{"n_layer": 15, "d_model": 256, "n_head": 4, "n_kv_head": 4, "head_dim": 64, "d_mlp": 1536, "vocab_size": 4096, "activation": "tanh_gelu", "norm": "layernorm", "norm_place": "pre", "norm_eps": 1e-06, "positions": "learned", "qk_norm": false, "attn_scale": 0.125, "bias": "all", "tie_embeddings": false, "parallel_block": false, "init": "normal", "init_std_qkv": 0.0172, "init_std_o": 0.00314, "init_std_up": 0.0172, "init_std_down": 0.00314, "optimizer": "soap_variant", "lr": 0.00336, "beta1": 0.95, "beta2": 0.98, "weight_decay": 0.04, "lr_head": 0.0282, "grad_clip": 1.0, "warmup_steps": 200, "schedule": "wsd", "decay_fraction": 0.348, "decay_shape": "linear", "final_lr_fraction": 0.02, "batch_tokens": [65536, 131072, 196608], "seq_len": 256, "doc_mask": true, "train_tokens": 622000000, "steps": 5102, "dataset": "wikipedia_en"}
Each number is 200 + 40 x the weight over its row's rms, rounded and kept within 0 to 999. Layers, rows and columns count from 0. The size before them is the row's rms in percent of the matrix's.

# down: layer 8 MLP down (transposed), 1536x256, rms 0.205, rows 966-1018, columns 128-191
# up: layer 8 MLP up, 1536x256, rms 0.198, rows 967-1018, columns 128-191
down966,099,167,222,225,219,137,165,259,181,126,229,271,127,278,151,210,187,235,161,251,201,212,248,231,203,195,196,195,171,226,265,258,233,184,145,228,183,185,194,242,197,233,176,189,249,203,227,273,224,200,204,273,164,240,222,220,203,165,295,230,178,206,207,258,208
up967,104,142,239,187,236,278,129,223,206,162,182,175,215,217,136,261,262,231,173,179,222,183,211,192,162,164,156,175,152,249,208,204,250,247,225,183,240,177,170,141,234,175,182,233,143,185,207,245,233,149,163,204,246,265,186,172,168,201,253,173,190,178,227,154,257
down967,105,208,170,153,246,185,151,211,238,155,174,153,158,209,240,143,215,194,163,143,191,197,210,204,242,207,223,193,239,211,212,190,233,199,175,158,178,238,188,152,226,132,250,126,237,166,144,195,261,211,168,229,274,149,243,174,211,275,270,161,194,268,198,196,180
up968,105,177,166,166,204,202,218,215,240,195,212,183,231,246,181,154,133,207,189,226,182,203,245,186,201,221,230,153,200,226,243,111,176,164,247,153,235,225,132,112,245,204,258,170,99,227,185,171,214,163,185,221,225,162,152,263,195,204,274,225,154,204,222,148,208
down968,109,214,188,225,221,213,200,215,183,153,247,272,160,232,202,261,224,301,199,297,146,136,206,203,222,212,181,160,243,224,131,228,229,194,257,184,221,120,165,205,183,273,179,224,223,239,136,262,156,230,183,146,256,255,222,267,278,198,194,151,122,175,127,275,283
up969,110,219,161,189,160,128,167,161,174,248,160,124,215,169,264,241,228,253,142,229,224,186,218,205,264,209,180,253,190,224,184,197,158,212,224,198,193,224,202,207,125,126,175,227,175,200,110,195,230,199,249,243,215,214,249,228,198,199,195,207,262,164,182,183,174
down969,110,231,283,188,234,229,154,292,129,211,234,244,194,223,189,224,226,196,225,240,285,185,224,182,243,270,199,192,144,205,226,174,260,204,227,175,193,206,148,217,213,237,160,184,213,239,175,211,151,234,205,164,223,223,151,201,212,226,125,227,240,182,234,250,237
up970,095,225,260,183,192,196,230,214,156,205,174,112,117,207,136,212,328,234,134,203,199,162,210,182,164,210,228,240,253,158,229,186,229,213,173,298,167,242,227,158,126,210,210,182,170,169,191,253,238,252,255,207,187,208,140,146,261,267,246,229,227,219,269,179,213
down970,100,217,184,217,288,264,151,252,144,240,209,264,228,213,191,174,215,225,194,257,183,208,181,263,163,223,188,238,186,174,196,190,173,170,196,153,175,230,214,163,263,191,296,188,253,246,229,191,189,245,210,194,199,226,228,131,204,256,227,248,178,214,241,200,212
up971,093,147,215,205,223,174,97,220,154,260,194,260,228,186,195,167,214,114,192,198,227,209,212,178,174,257,233,178,263,225,176,153,178,197,214,179,176,166,227,242,243,266,270,188,233,130,220,214,152,236,268,199,147,246,152,168,276,232,223,201,184,180,166,253,218
down971,092,140,243,237,161,262,272,147,197,132,245,141,189,195,165,267,193,223,245,140,83,204,150,176,227,194,157,266,180,186,220,191,246,218,161,245,224,193,178,216,201,173,203,244,181,238,244,181,176,143,199,212,216,197,238,290,178,167,223,203,117,198,238,184,178
up972,101,221,161,144,208,138,232,160,115,153,229,242,206,174,192,231,254,104,216,227,201,167,261,163,183,221,227,294,159,212,232,202,204,145,177,211,229,172,177,197,198,206,180,164,201,170,195,210,220,211,220,228,279,209,187,112,124,214,221,211,224,147,154,187,208
down972,105,146,196,289,232,173,158,155,182,173,241,150,176,247,187,247,220,244,192,218,210,185,151,135,217,212,194,187,240,187,215,182,193,176,265,128,190,222,155,182,229,172,251,291,227,202,222,260,156,198,212,225,126,186,183,168,197,132,255,180,243,181,166,175,146
up973,093,140,146,156,143,194,217,182,229,191,176,247,272,263,143,230,210,225,158,148,202,232,227,173,137,216,220,202,223,216,238,152,190,175,175,155,94,178,240,189,206,137,212,243,179,188,163,156,200,165,147,192,161,165,261,133,181,143,157,192,170,215,194,197,227
down973,109,155,140,179,193,117,133,189,206,264,227,217,193,211,181,162,200,163,187,167,173,193,181,278,168,180,150,157,165,148,264,142,176,199,182,229,175,196,226,145,155,211,178,165,177,228,269,149,264,183,196,209,200,195,174,172,204,147,229,177,166,179,206,232,215
up974,103,193,90,213,109,209,184,197,202,225,186,126,301,166,234,215,182,258,165,172,215,146,165,196,196,174,122,185,231,165,155,220,231,197,199,201,258,223,235,198,254,213,163,173,213,258,152,180,250,223,220,178,236,241,243,187,212,135,201,204,192,185,159,219,160
down974,104,180,232,198,310,177,236,244,250,154,175,197,60,227,213,199,159,202,241,261,170,238,139,206,262,309,209,153,210,207,186,197,236,149,197,170,188,197,170,259,165,169,210,177,167,134,264,179,126,237,231,212,202,141,183,251,245,263,260,208,158,235,206,184,307
up975,108,147,171,241,207,239,95,220,231,194,295,192,234,194,193,179,268,233,151,213,202,186,254,175,277,184,187,199,199,228,158,283,223,134,188,154,186,202,256,224,165,236,256,169,189,253,157,172,225,162,265,130,222,185,149,189,168,184,264,209,227,209,185,197,179
down975,101,161,183,178,202,159,167,194,220,160,169,181,196,223,233,169,261,230,151,137,246,213,281,227,230,236,226,227,197,191,213,205,182,164,158,197,180,197,166,206,218,202,235,216,198,194,153,144,190,275,267,165,246,82,167,143,168,132,193,235,224,153,176,179,220
up976,094,222,177,225,209,164,171,190,224,183,138,227,163,164,177,170,236,272,229,208,167,176,217,248,208,194,180,222,174,177,210,250,199,144,219,233,219,216,206,124,175,156,145,204,206,124,152,259,179,204,246,231,230,178,204,206,168,171,260,194,195,225,203,201,185
down976,092,205,282,150,120,113,230,201,237,218,261,194,263,213,221,199,144,194,246,253,261,190,191,215,198,234,147,151,213,213,187,191,185,221,183,209,107,199,196,220,238,205,205,208,207,193,277,225,189,215,156,140,201,196,211,153,219,239,190,174,207,162,153,215,177
up977,098,185,202,191,232,255,224,172,219,152,182,144,234,232,191,248,227,223,240,202,219,156,168,234,202,162,231,145,225,175,210,189,203,208,146,172,283,264,114,224,170,199,213,211,276,156,204,242,148,168,187,154,255,174,245,179,160,214,186,256,191,169,197,167,224
down977,090,205,171,187,102,161,196,230,217,230,190,197,179,188,215,191,223,232,191,170,164,252,191,174,157,228,224,147,134,250,266,239,137,181,268,205,171,104,251,220,200,233,236,250,193,195,237,179,290,171,185,170,169,187,243,187,265,200,247,180,174,178,213,228,135
up978,115,133,140,186,269,293,200,145,205,195,225,268,142,194,223,164,167,174,181,214,306,238,153,223,198,217,190,252,235,285,159,221,200,191,159,135,218,235,197,204,226,204,259,163,184,275,135,156,213,187,225,150,179,243,138,202,170,202,209,220,219,244,171,167,190
down978,130,191,132,263,162,257,194,145,215,197,260,195,183,239,268,121,237,87,144,273,178,170,182,205,233,229,222,176,234,245,186,168,204,228,197,197,219,252,188,203,222,147,239,175,198,142,241,122,258,258,241,256,177,174,143,177,197,133,254,219,214,213,210,202,265
up979,098,225,248,172,187,237,166,182,227,200,274,253,233,126,122,239,238,150,180,179,127,188,225,184,143,178,214,223,118,247,186,185,216,185,193,176,240,203,195,247,203,171,172,153,247,168,204,221,258,241,198,194,213,146,227,194,218,210,204,166,201,188,216,259,210
down979,097,221,225,164,230,186,249,254,233,182,278,176,205,251,169,163,252,152,144,187,217,188,153,166,273,86,164,190,236,186,198,233,212,201,202,206,178,149,206,155,259,118,222,163,231,246,238,173,143,140,260,165,170,189,183,220,224,242,195,255,186,223,157,161,171
up980,090,176,149,213,194,174,170,121,184,181,215,226,267,228,174,231,221,238,252,180,198,160,209,178,186,196,192,130,212,165,160,191,182,201,234,224,242,193,178,153,167,224,196,160,206,257,208,166,171,174,178,204,228,252,157,229,250,212,147,164,172,191,163,234,225
down980,101,195,184,251,229,167,156,188,214,212,191,298,182,199,171,226,304,218,274,226,187,199,192,129,195,229,295,220,286,197,157,207,198,213,188,211,191,217,180,233,248,174,221,230,206,204,140,157,214,133,195,229,197,158,210,214,289,253,233,206,249,204,143,165,248
up981,106,197,272,214,196,191,163,207,198,206,235,213,242,237,267,216,194,211,87,200,180,177,199,188,212,187,175,121,271,232,216,230,285,144,171,124,163,234,206,195,261,142,160,259,142,266,191,223,174,175,180,249,166,242,216,158,188,228,240,176,134,197,180,194,200
down981,105,132,204,271,230,186,281,227,184,196,281,211,165,191,151,197,210,202,218,203,226,213,98,205,223,102,281,230,178,184,156,244,189,229,191,209,205,186,195,217,185,176,223,231,198,156,213,187,263,240,196,172,212,189,170,268,227,258,174,197,224,178,211,101,244
up982,088,212,282,239,193,200,246,215,203,183,142,225,198,200,208,167,185,165,276,177,179,195,236,159,169,258,274,218,184,233,211,183,192,135,173,170,196,212,187,216,174,258,125,204,236,202,223,243,210,193,146,176,164,214,266,215,209,173,211,263,210,174,241,184,175
down982,098,254,265,198,144,233,206,176,174,172,196,141,110,163,222,256,257,159,130,214,208,193,215,233,125,178,294,195,179,245,198,225,166,177,241,180,149,275,251,193,190,220,212,223,197,210,148,186,166,243,204,186,215,215,276,270,198,221,250,246,140,150,210,219,232
up983,112,148,159,165,233,222,149,237,193,192,245,181,175,154,224,181,161,204,235,181,238,210,142,157,182,193,199,190,169,167,188,186,223,211,201,227,199,211,242,132,219,145,212,194,175,197,193,166,224,124,161,191,212,231,165,128,173,260,209,230,251,118,263,247,260
down983,101,209,159,224,248,154,257,136,275,194,150,190,182,245,224,162,202,187,160,144,188,235,251,227,247,220,257,112,166,245,244,182,226,196,306,238,225,140,164,207,223,225,163,233,189,198,205,168,146,199,143,242,165,264,124,207,207,211,246,218,217,173,164,261,181
up984,090,164,228,166,224,303,216,159,174,174,158,179,227,219,190,130,194,194,167,192,204,153,233,130,170,196,248,157,215,141,201,207,222,200,172,320,151,236,144,193,212,149,166,214,218,150,182,203,157,202,237,229,225,185,201,249,233,240,161,201,230,171,261,229,119
down984,091,195,209,241,211,94,194,161,260,272,234,211,169,155,188,173,165,223,244,239,131,187,239,252,202,144,141,251,133,161,164,238,162,148,232,191,248,236,119,172,229,230,182,193,190,174,177,179,212,187,198,224,213,180,140,210,210,234,265,183,134,181,170,192,250
up985,099,180,205,194,193,184,171,131,183,284,220,204,273,236,208,176,180,213,244,206,262,202,269,188,237,197,201,132,210,160,196,228,136,175,189,126,179,244,130,221,194,211,252,195,236,208,109,149,252,195,90,222,170,244,184,186,210,177,225,179,146,141,250,269,150
down985,108,208,244,223,167,198,235,189,240,169,188,265,230,245,189,148,284,211,160,130,171,181,235,150,219,154,195,176,186,250,223,183,135,184,150,173,220,216,208,207,137,220,207,209,241,195,182,180,181,203,209,171,235,167,213,248,202,155,164,199,241,234,216,235,180
up986,105,236,168,266,199,182,267,177,209,232,163,224,233,203,228,166,196,177,197,210,140,230,260,240,222,236,224,213,282,151,270,211,216,180,210,141,189,186,244,138,173,227,327,164,169,216,156,256,200,241,174,226,281,167,196,186,172,221,225,133,274,194,111,143,209
down986,098,143,208,116,227,189,176,204,222,121,187,136,179,221,127,251,186,192,198,140,213,205,209,179,194,177,282,187,121,208,235,252,206,184,184,220,227,202,120,213,210,250,168,229,204,222,195,193,154,175,213,215,116,242,220,218,214,194,223,186,219,216,236,237,135
up987,085,211,246,129,92,199,148,223,267,272,189,310,206,185,174,200,172,187,123,206,214,182,266,181,189,164,262,259,238,175,106,237,105,160,209,192,195,160,189,216,208,148,211,203,200,224,133,156,219,182,192,300,201,294,203,211,231,183,216,147,180,239,176,127,220
down987,092,198,245,249,166,237,236,170,226,152,172,198,160,221,272,214,261,171,164,186,152,270,101,197,150,197,183,191,237,207,230,220,195,192,169,144,180,136,288,183,262,179,231,104,130,192,227,177,238,222,170,214,230,208,235,201,145,179,219,172,235,143,164,213,256
up988,103,254,199,198,178,245,172,240,181,220,188,196,125,222,178,242,210,272,230,231,190,123,240,160,176,168,185,132,224,203,184,269,164,242,165,156,228,181,171,219,126,173,242,184,165,240,242,187,287,202,194,173,119,213,186,136,186,195,268,261,223,206,192,137,151
down988,104,212,205,191,173,198,209,248,179,210,211,149,233,218,170,147,195,215,195,221,222,165,257,184,176,254,233,112,202,210,226,198,176,145,263,243,220,101,222,208,218,202,151,175,222,156,186,163,194,246,269,217,235,200,255,236,176,182,185,206,109,237,184,235,191
up989,097,245,142,231,154,220,194,182,141,202,204,243,184,270,168,162,162,171,234,159,192,215,206,276,242,171,202,214,215,195,243,176,192,167,217,228,245,204,128,192,191,231,178,260,276,223,217,111,111,207,194,321,225,161,175,146,214,197,230,233,187,139,168,281,235
down989,098,154,260,199,198,211,186,155,241,198,232,176,202,208,202,245,223,208,184,187,231,187,268,188,175,312,159,208,194,185,181,203,218,234,199,224,175,208,227,257,224,172,319,159,156,237,246,257,239,167,216,201,249,243,190,228,204,197,216,200,155,202,255,179,176
up990,105,208,184,225,198,170,174,156,165,173,164,201,200,189,195,131,178,234,220,203,204,198,183,167,179,218,248,255,169,168,236,223,194,183,200,200,247,173,201,209,151,185,262,214,292,139,176,207,231,199,240,120,216,219,227,183,118,235,228,154,162,205,191,233,187
down990,096,209,179,143,225,221,212,207,233,212,195,255,149,229,216,201,205,123,149,186,186,209,167,222,213,201,158,165,231,197,182,193,105,194,214,226,77,195,249,219,196,173,115,162,173,191,217,174,192,190,210,221,208,232,210,223,159,183,208,211,217,148,255,176,213
up991,105,258,231,132,202,242,201,164,263,191,196,281,225,183,237,227,271,268,190,229,176,203,218,161,212,289,187,203,249,151,204,217,281,199,110,220,198,197,161,234,161,250,103,181,183,177,210,143,185,163,246,213,259,273,173,190,107,217,191,163,175,228,161,199,193
down991,104,142,244,206,249,184,242,194,172,187,151,239,188,218,204,174,223,192,253,203,229,193,189,156,249,193,135,180,207,207,195,131,186,139,180,248,200,202,201,219,193,211,194,149,149,144,218,218,264,177,211,190,223,183,275,210,184,228,215,215,124,203,203,139,275
up992,102,94,191,155,161,149,163,211,179,176,168,141,158,234,153,244,235,200,163,158,200,169,213,94,176,240,242,146,250,142,249,173,109,264,157,206,195,207,202,217,189,190,210,232,163,280,96,248,190,203,221,244,185,207,222,267,215,201,209,181,235,194,198,117,255
down992,113,203,202,266,186,220,212,173,170,146,288,221,293,144,231,227,166,84,163,208,128,218,216,127,248,213,221,186,249,171,214,189,178,179,152,231,255,175,218,166,162,196,205,187,219,152,181,146,242,254,223,178,295,99,187,159,242,277,181,243,182,257,188,171,197
up993,096,253,217,138,213,189,236,180,259,219,194,88,247,119,181,218,218,151,219,192,110,178,274,275,183,232,203,217,200,147,202,163,227,213,233,165,162,165,184,222,140,268,231,252,245,191,265,234,225,77,197,168,151,219,103,147,160,168,190,218,218,176,172,277,213
down993,102,186,194,252,172,133,199,140,228,205,249,224,144,186,141,212,189,126,133,255,232,187,147,174,263,152,232,226,171,132,167,230,135,259,192,208,238,201,268,240,230,184,133,222,233,255,198,259,230,195,233,248,199,157,278,237,184,229,181,221,182,171,181,227,167
up994,101,133,202,211,144,157,213,204,136,205,251,208,143,128,122,253,241,212,214,198,276,179,280,217,135,111,158,183,204,189,234,182,213,217,151,149,268,186,158,213,140,116,174,188,179,269,257,98,220,140,214,180,215,169,227,258,203,205,216,148,212,196,200,161,208
down994,107,225,193,246,229,206,178,227,177,181,177,223,173,260,246,203,201,152,161,196,120,181,227,269,206,242,221,229,218,231,178,263,145,230,223,213,166,256,242,224,244,285,223,162,182,194,219,233,133,214,179,185,185,191,215,149,171,183,181,278,227,244,233,230,197
up995,099,244,182,244,155,189,274,190,283,185,220,283,142,205,219,197,208,228,145,282,261,236,235,189,253,214,248,174,183,218,148,188,196,151,263,216,288,247,145,223,167,196,210,166,190,219,206,252,193,188,189,149,222,169,131,256,153,177,229,176,159,136,225,164,215
down995,097,111,257,241,269,253,209,185,143,184,188,217,209,222,158,262,196,177,223,218,210,209,271,174,247,159,163,283,254,154,208,239,231,199,214,221,159,144,152,195,257,128,169,148,214,216,204,162,136,175,249,247,193,144,234,231,284,197,195,187,209,252,159,220,219
up996,096,223,258,300,259,252,215,186,128,202,129,238,143,226,217,154,208,242,125,190,187,193,230,142,210,217,217,258,259,207,159,197,223,147,201,217,201,112,203,171,191,187,197,188,142,192,164,214,212,260,223,176,260,223,234,241,203,135,193,172,215,215,282,192,204
down996,096,212,135,168,181,89,261,191,250,227,202,147,221,196,214,190,188,195,239,189,243,230,213,220,181,209,246,164,133,234,222,242,218,240,249,217,233,241,221,202,224,180,218,187,244,259,231,135,229,113,181,200,202,211,187,154,120,241,150,205,221,145,144,219,183
up997,096,199,194,222,257,155,192,187,195,217,99,171,198,184,146,207,259,191,180,232,218,201,203,179,194,203,101,180,150,171,152,248,173,152,197,244,140,300,281,223,196,142,140,174,249,181,165,278,173,258,242,203,162,163,193,238,202,168,241,189,192,213,226,192,274
down997,091,245,209,164,220,188,254,181,149,196,275,270,168,208,200,216,190,184,193,226,214,191,176,221,250,203,269,185,172,198,212,184,274,223,220,163,234,159,197,206,237,249,271,268,165,199,202,153,207,189,116,127,223,227,239,124,192,287,195,186,173,247,231,187,212
up998,115,180,168,212,269,139,153,225,170,155,243,159,228,199,177,204,195,265,198,216,229,97,199,183,180,177,213,169,198,187,201,205,248,83,211,207,192,183,143,212,214,238,153,213,250,238,210,140,143,194,223,220,182,202,223,268,227,100,175,204,168,229,204,202,210
down998,108,198,206,195,114,283,179,132,214,230,237,231,209,149,220,211,205,136,222,172,237,296,184,180,224,213,157,183,215,188,218,196,162,257,180,191,211,222,278,175,176,114,229,162,118,176,192,209,246,190,207,172,204,196,217,196,175,307,248,197,212,188,202,204,212
up999,097,179,204,191,200,177,131,174,193,223,209,236,214,194,222,232,207,199,168,174,270,190,234,195,136,243,285,200,269,272,210,228,179,167,232,247,239,103,161,216,242,220,169,189,148,176,193,54,234,170,114,150,195,194,224,247,159,171,108,229,257,225,221,192,126
down999,094,227,167,162,255,168,250,260,181,240,191,149,233,142,163,98,137,252,199,216,181,208,170,168,272,147,172,157,224,216,230,217,216,163,199,239,187,244,264,132,218,190,173,260,194,252,200,251,154,229,232,279,181,224,239,179,243,159,321,133,155,183,142,165,246
up1000,106,249,172,119,247,200,248,203,114,173,235,154,241,237,205,172,232,253,251,205,204,200,177,188,238,208,240,225,119,232,229,209,160,207,221,226,159,273,196,240,171,197,268,202,226,137,221,211,202,140,198,143,136,218,239,217,170,267,253,191,231,156,259,154,212
down1000,100,219,286,210,268,194,197,202,202,138,226,240,167,231,246,228,146,196,238,135,176,205,226,214,193,217,169,195,184,165,207,239,223,193,225,170,269,176,186,175,166,274,169,236,209,251,149,245,229,251,209,183,229,236,189,189,233,146,178,235,184,240,143,215,221
up1001,105,205,274,136,297,178,228,173,116,218,189,155,123,211,246,214,254,221,223,159,210,223,164,190,170,217,208,223,152,222,217,227,176,202,246,196,216,243,185,136,186,215,216,179,204,272,76,251,259,243,219,175,200,243,177,215,233,135,152,213,171,155,173,240,203
down1001,097,219,198,208,97,187,226,217,241,205,142,237,189,159,191,250,125,167,95,241,188,193,212,214,211,170,217,157,171,206,217,206,276,204,188,169,113,225,185,296,174,192,198,167,241,252,270,222,142,207,226,217,155,171,227,219,234,162,204,109,290,202,205,178,188
up1002,091,244,222,135,311,180,201,210,224,228,189,133,221,189,156,245,254,172,201,188,209,157,172,221,195,229,218,229,187,221,201,211,167,241,185,206,154,248,225,194,224,160,162,206,159,195,198,204,247,240,139,180,287,204,213,192,230,185,245,270,177,280,161,161,214
down1002,097,253,108,148,136,196,226,167,201,240,259,218,170,262,214,247,255,253,235,215,186,176,230,238,264,194,112,189,178,169,248,196,169,273,227,188,241,203,177,283,208,247,217,201,238,216,144,179,156,256,211,254,169,153,173,208,182,207,175,165,209,197,165,231,241
up1003,101,165,189,193,205,275,181,194,186,228,243,215,198,184,160,265,206,217,235,283,233,187,196,149,205,251,171,235,222,219,197,218,229,176,164,213,184,249,213,183,185,214,141,190,163,138,238,193,154,196,205,151,223,203,224,246,180,185,182,242,142,196,167,200,192
down1003,087,188,154,188,163,145,174,234,209,205,184,179,202,242,206,177,164,160,122,139,156,213,197,183,218,210,231,201,185,161,210,168,173,203,237,196,190,194,197,176,284,215,273,205,208,236,156,233,224,188,181,247,199,150,216,188,189,204,180,196,211,231,232,148,203
up1004,107,213,155,229,212,206,201,247,223,174,253,249,143,187,184,220,201,272,118,222,186,249,207,146,192,167,195,207,182,222,165,228,236,184,174,235,232,248,215,221,251,182,161,123,127,176,168,154,131,162,224,115,240,264,248,230,230,177,209,222,133,108,181,210,246
down1004,095,237,233,206,187,199,231,114,213,235,193,168,228,207,185,218,227,200,263,187,182,164,170,239,195,270,150,119,263,176,172,184,178,244,205,197,206,203,182,223,133,188,215,259,221,134,205,241,249,183,162,242,172,121,199,181,202,183,210,150,255,244,221,153,191
up1005,089,149,196,241,138,239,199,150,249,229,205,201,170,269,188,153,156,202,173,213,207,201,150,153,263,91,113,184,216,167,97,220,204,201,165,242,156,199,232,171,246,205,197,171,220,125,263,211,218,287,217,232,179,215,228,210,215,244,244,211,245,211,168,140,152
down1005,093,259,155,142,165,225,257,161,307,170,233,172,253,243,175,164,192,205,197,181,220,203,116,140,223,209,221,216,237,194,151,111,183,207,222,287,138,191,183,216,200,208,233,262,166,134,228,202,204,197,161,224,229,169,183,227,194,225,181,188,245,159,171,206,189
up1006,118,189,200,219,206,170,195,206,145,181,179,182,206,242,124,140,255,211,184,160,120,231,169,197,245,242,142,223,168,188,184,157,120,176,205,186,156,184,159,170,242,135,192,239,234,125,198,230,210,205,125,216,192,187,165,241,255,170,220,230,213,188,212,198,182
down1006,101,230,154,208,203,214,151,228,218,219,210,232,176,160,288,212,124,204,205,260,255,186,180,193,166,156,264,169,259,201,214,222,218,193,197,211,199,176,224,229,158,243,169,179,137,254,236,185,193,189,193,233,147,192,235,163,204,215,231,181,185,227,172,163,210
up1007,105,194,257,236,212,187,205,314,131,259,215,183,206,235,219,191,185,154,178,186,248,198,212,226,270,174,176,244,92,210,187,188,218,196,280,258,245,161,145,213,245,202,175,214,136,170,258,263,149,181,242,221,200,249,185,261,163,262,186,171,243,190,230,238,137
down1007,087,125,81,203,173,196,173,108,269,207,240,263,220,173,187,158,199,214,190,196,188,260,229,140,143,160,212,169,244,185,220,239,195,249,180,194,195,218,255,172,188,240,225,200,244,213,205,129,310,200,208,144,253,191,253,199,195,207,172,194,175,241,183,180,207
up1008,092,262,209,220,157,154,192,168,251,170,179,209,241,281,261,148,231,197,150,172,233,206,157,185,215,120,150,217,147,189,173,179,266,221,164,173,178,167,158,203,178,200,228,168,236,222,214,180,253,210,249,196,235,164,232,211,185,103,202,227,290,239,213,244,189
down1008,097,252,213,127,154,191,235,153,180,188,212,270,237,231,176,115,175,179,183,247,223,204,163,132,190,182,172,173,187,180,168,201,139,238,226,268,139,238,158,159,108,167,240,209,159,201,209,220,196,225,207,174,196,250,242,145,220,231,188,246,270,231,182,173,209
up1009,092,251,248,243,224,173,203,226,236,173,238,158,222,271,182,194,200,208,188,200,171,215,194,170,239,253,191,238,159,162,222,232,288,207,172,247,220,251,76,210,263,187,213,115,225,196,286,156,116,200,188,144,203,192,148,219,219,197,210,230,196,227,211,173,142
down1009,098,221,88,209,124,158,255,196,206,217,191,171,170,154,234,185,248,226,190,188,190,171,189,194,237,213,226,138,265,224,216,144,205,140,204,216,279,166,233,206,151,246,232,192,243,205,165,220,229,234,223,246,186,237,215,157,249,178,172,143,165,145,194,163,215
up1010,099,180,257,188,169,174,218,240,181,153,278,244,266,171,178,165,224,209,174,168,233,214,166,165,151,185,136,273,201,236,231,216,139,171,202,238,168,166,248,127,202,172,164,139,211,230,154,184,237,225,151,209,147,169,156,222,242,174,157,193,186,216,163,183,167
down1010,105,177,192,156,281,186,204,278,189,168,189,196,219,191,226,137,194,289,233,142,179,146,147,158,195,224,154,217,220,199,247,142,217,175,238,159,211,173,153,252,134,250,170,247,241,197,316,181,149,233,274,181,187,168,167,152,276,258,198,143,177,223,133,225,190
up1011,103,236,256,211,247,227,199,215,254,218,178,165,204,175,210,258,173,162,248,233,218,219,241,197,233,216,167,140,206,237,177,173,149,231,162,219,141,158,259,235,261,244,255,194,225,248,289,230,134,176,204,173,168,190,197,136,183,180,196,169,312,204,210,134,251
down1011,105,162,174,161,220,227,222,172,89,188,162,165,142,263,226,213,209,208,176,201,187,167,226,188,213,240,177,238,174,169,250,244,228,199,146,151,187,161,190,164,226,192,154,190,206,218,195,218,182,196,154,242,200,238,136,239,175,258,235,239,195,122,156,220,140
up1012,103,181,187,170,175,209,192,218,215,158,184,207,171,209,208,178,151,204,234,159,227,191,225,193,217,180,147,200,212,211,248,194,128,227,225,216,231,247,185,169,211,205,226,203,200,147,196,233,199,235,175,197,229,141,139,228,187,234,249,249,167,214,263,163,133
down1012,096,264,166,208,164,136,296,156,218,202,162,152,167,219,158,201,272,216,129,214,178,173,190,213,167,243,241,154,165,211,202,215,176,210,188,187,167,153,242,113,152,126,204,225,205,212,196,114,139,170,177,240,224,301,211,148,171,197,146,173,218,169,125,236,245
up1013,103,223,220,245,172,214,267,207,249,228,209,245,168,219,210,147,259,232,153,232,209,231,191,229,201,201,156,98,222,235,144,145,170,106,216,211,206,265,171,231,215,187,175,157,194,231,156,182,181,255,167,235,257,185,200,161,207,106,240,215,262,163,250,175,160
down1013,101,120,208,154,215,293,122,242,179,209,183,229,174,241,262,226,183,236,236,192,142,266,218,167,209,222,216,269,152,206,181,192,219,215,184,186,223,209,159,187,195,198,204,202,233,236,149,204,244,168,168,161,205,213,195,228,283,159,208,185,180,178,191,267,216
up1014,099,239,169,138,271,187,232,186,179,196,234,241,198,153,210,167,205,296,199,196,216,179,205,137,188,242,193,224,206,281,200,230,233,159,223,195,171,196,171,223,175,198,196,107,196,245,277,223,163,210,215,205,187,173,211,204,255,136,219,258,136,252,203,242,215
down1014,092,157,240,241,152,176,229,229,261,215,201,200,174,225,176,220,227,195,205,162,126,217,220,214,225,137,250,203,289,147,155,144,167,205,147,242,261,267,218,268,179,271,241,272,253,204,183,154,218,178,234,195,257,284,189,264,163,219,188,192,260,195,179,263,209
up1015,104,199,296,242,170,194,231,270,163,172,167,213,148,222,202,187,158,268,236,214,245,187,255,175,200,243,216,193,163,185,261,164,158,122,228,169,231,243,242,153,149,204,283,163,214,161,208,237,218,173,310,124,210,172,217,251,243,145,105,113,173,191,215,196,218
down1015,101,204,165,199,191,283,217,128,196,282,233,166,200,120,260,147,160,136,163,169,241,205,195,187,177,173,186,211,228,221,209,242,219,290,222,249,216,170,167,234,197,188,233,168,175,223,190,166,213,137,143,244,234,210,140,215,240,197,311,133,127,187,230,175,245
up1016,089,237,244,124,284,158,247,197,145,278,192,202,215,265,157,228,188,184,167,153,213,137,285,184,187,261,161,128,168,217,226,168,262,211,162,157,215,317,250,196,142,159,286,166,146,224,284,239,231,181,229,155,226,204,206,222,217,226,176,108,119,162,243,142,158
down1016,094,184,121,226,157,206,201,220,264,151,191,114,156,122,201,183,166,241,112,231,215,177,154,188,160,215,182,347,186,206,231,151,247,175,206,187,194,177,176,199,166,207,198,183,240,222,200,215,171,148,175,306,160,175,273,151,219,168,214,211,227,191,150,223,280
up1017,095,211,270,310,169,221,181,148,163,247,209,215,236,203,180,196,329,211,143,180,252,220,148,236,281,194,208,188,136,161,257,191,188,178,274,122,189,170,260,224,154,211,249,133,318,172,181,307,162,246,235,194,176,215,230,180,193,220,264,189,279,237,236,122,214
down1017,093,258,160,118,241,197,239,202,222,181,213,280,167,245,188,127,208,169,256,194,209,174,190,174,138,144,211,203,275,305,197,216,234,238,215,205,180,311,172,265,236,182,159,236,131,243,240,155,217,228,138,256,182,162,224,159,213,232,177,244,150,204,170,175,228
up1018,092,174,258,188,212,218,226,179,179,209,181,245,187,233,221,223,228,234,232,163,167,237,204,203,180,164,217,215,228,234,203,233,215,218,227,214,228,157,237,193,186,217,193,160,199,235,243,174,232,239,199,130,190,214,217,223,162,164,135,313,136,165,272,146,253
down1018,095,211,158,169,182,149,182,172,242,231,200,218,199,191,236,240,246,190,114,200,196,205,188,235,205,150,228,178,193,190,188,172,180,197,238,137,193,133,207,217,248,203,175,212,191,163,201,245,140,171,215,255,208,143,215,131,197,168,225,207,216,209,222,265,162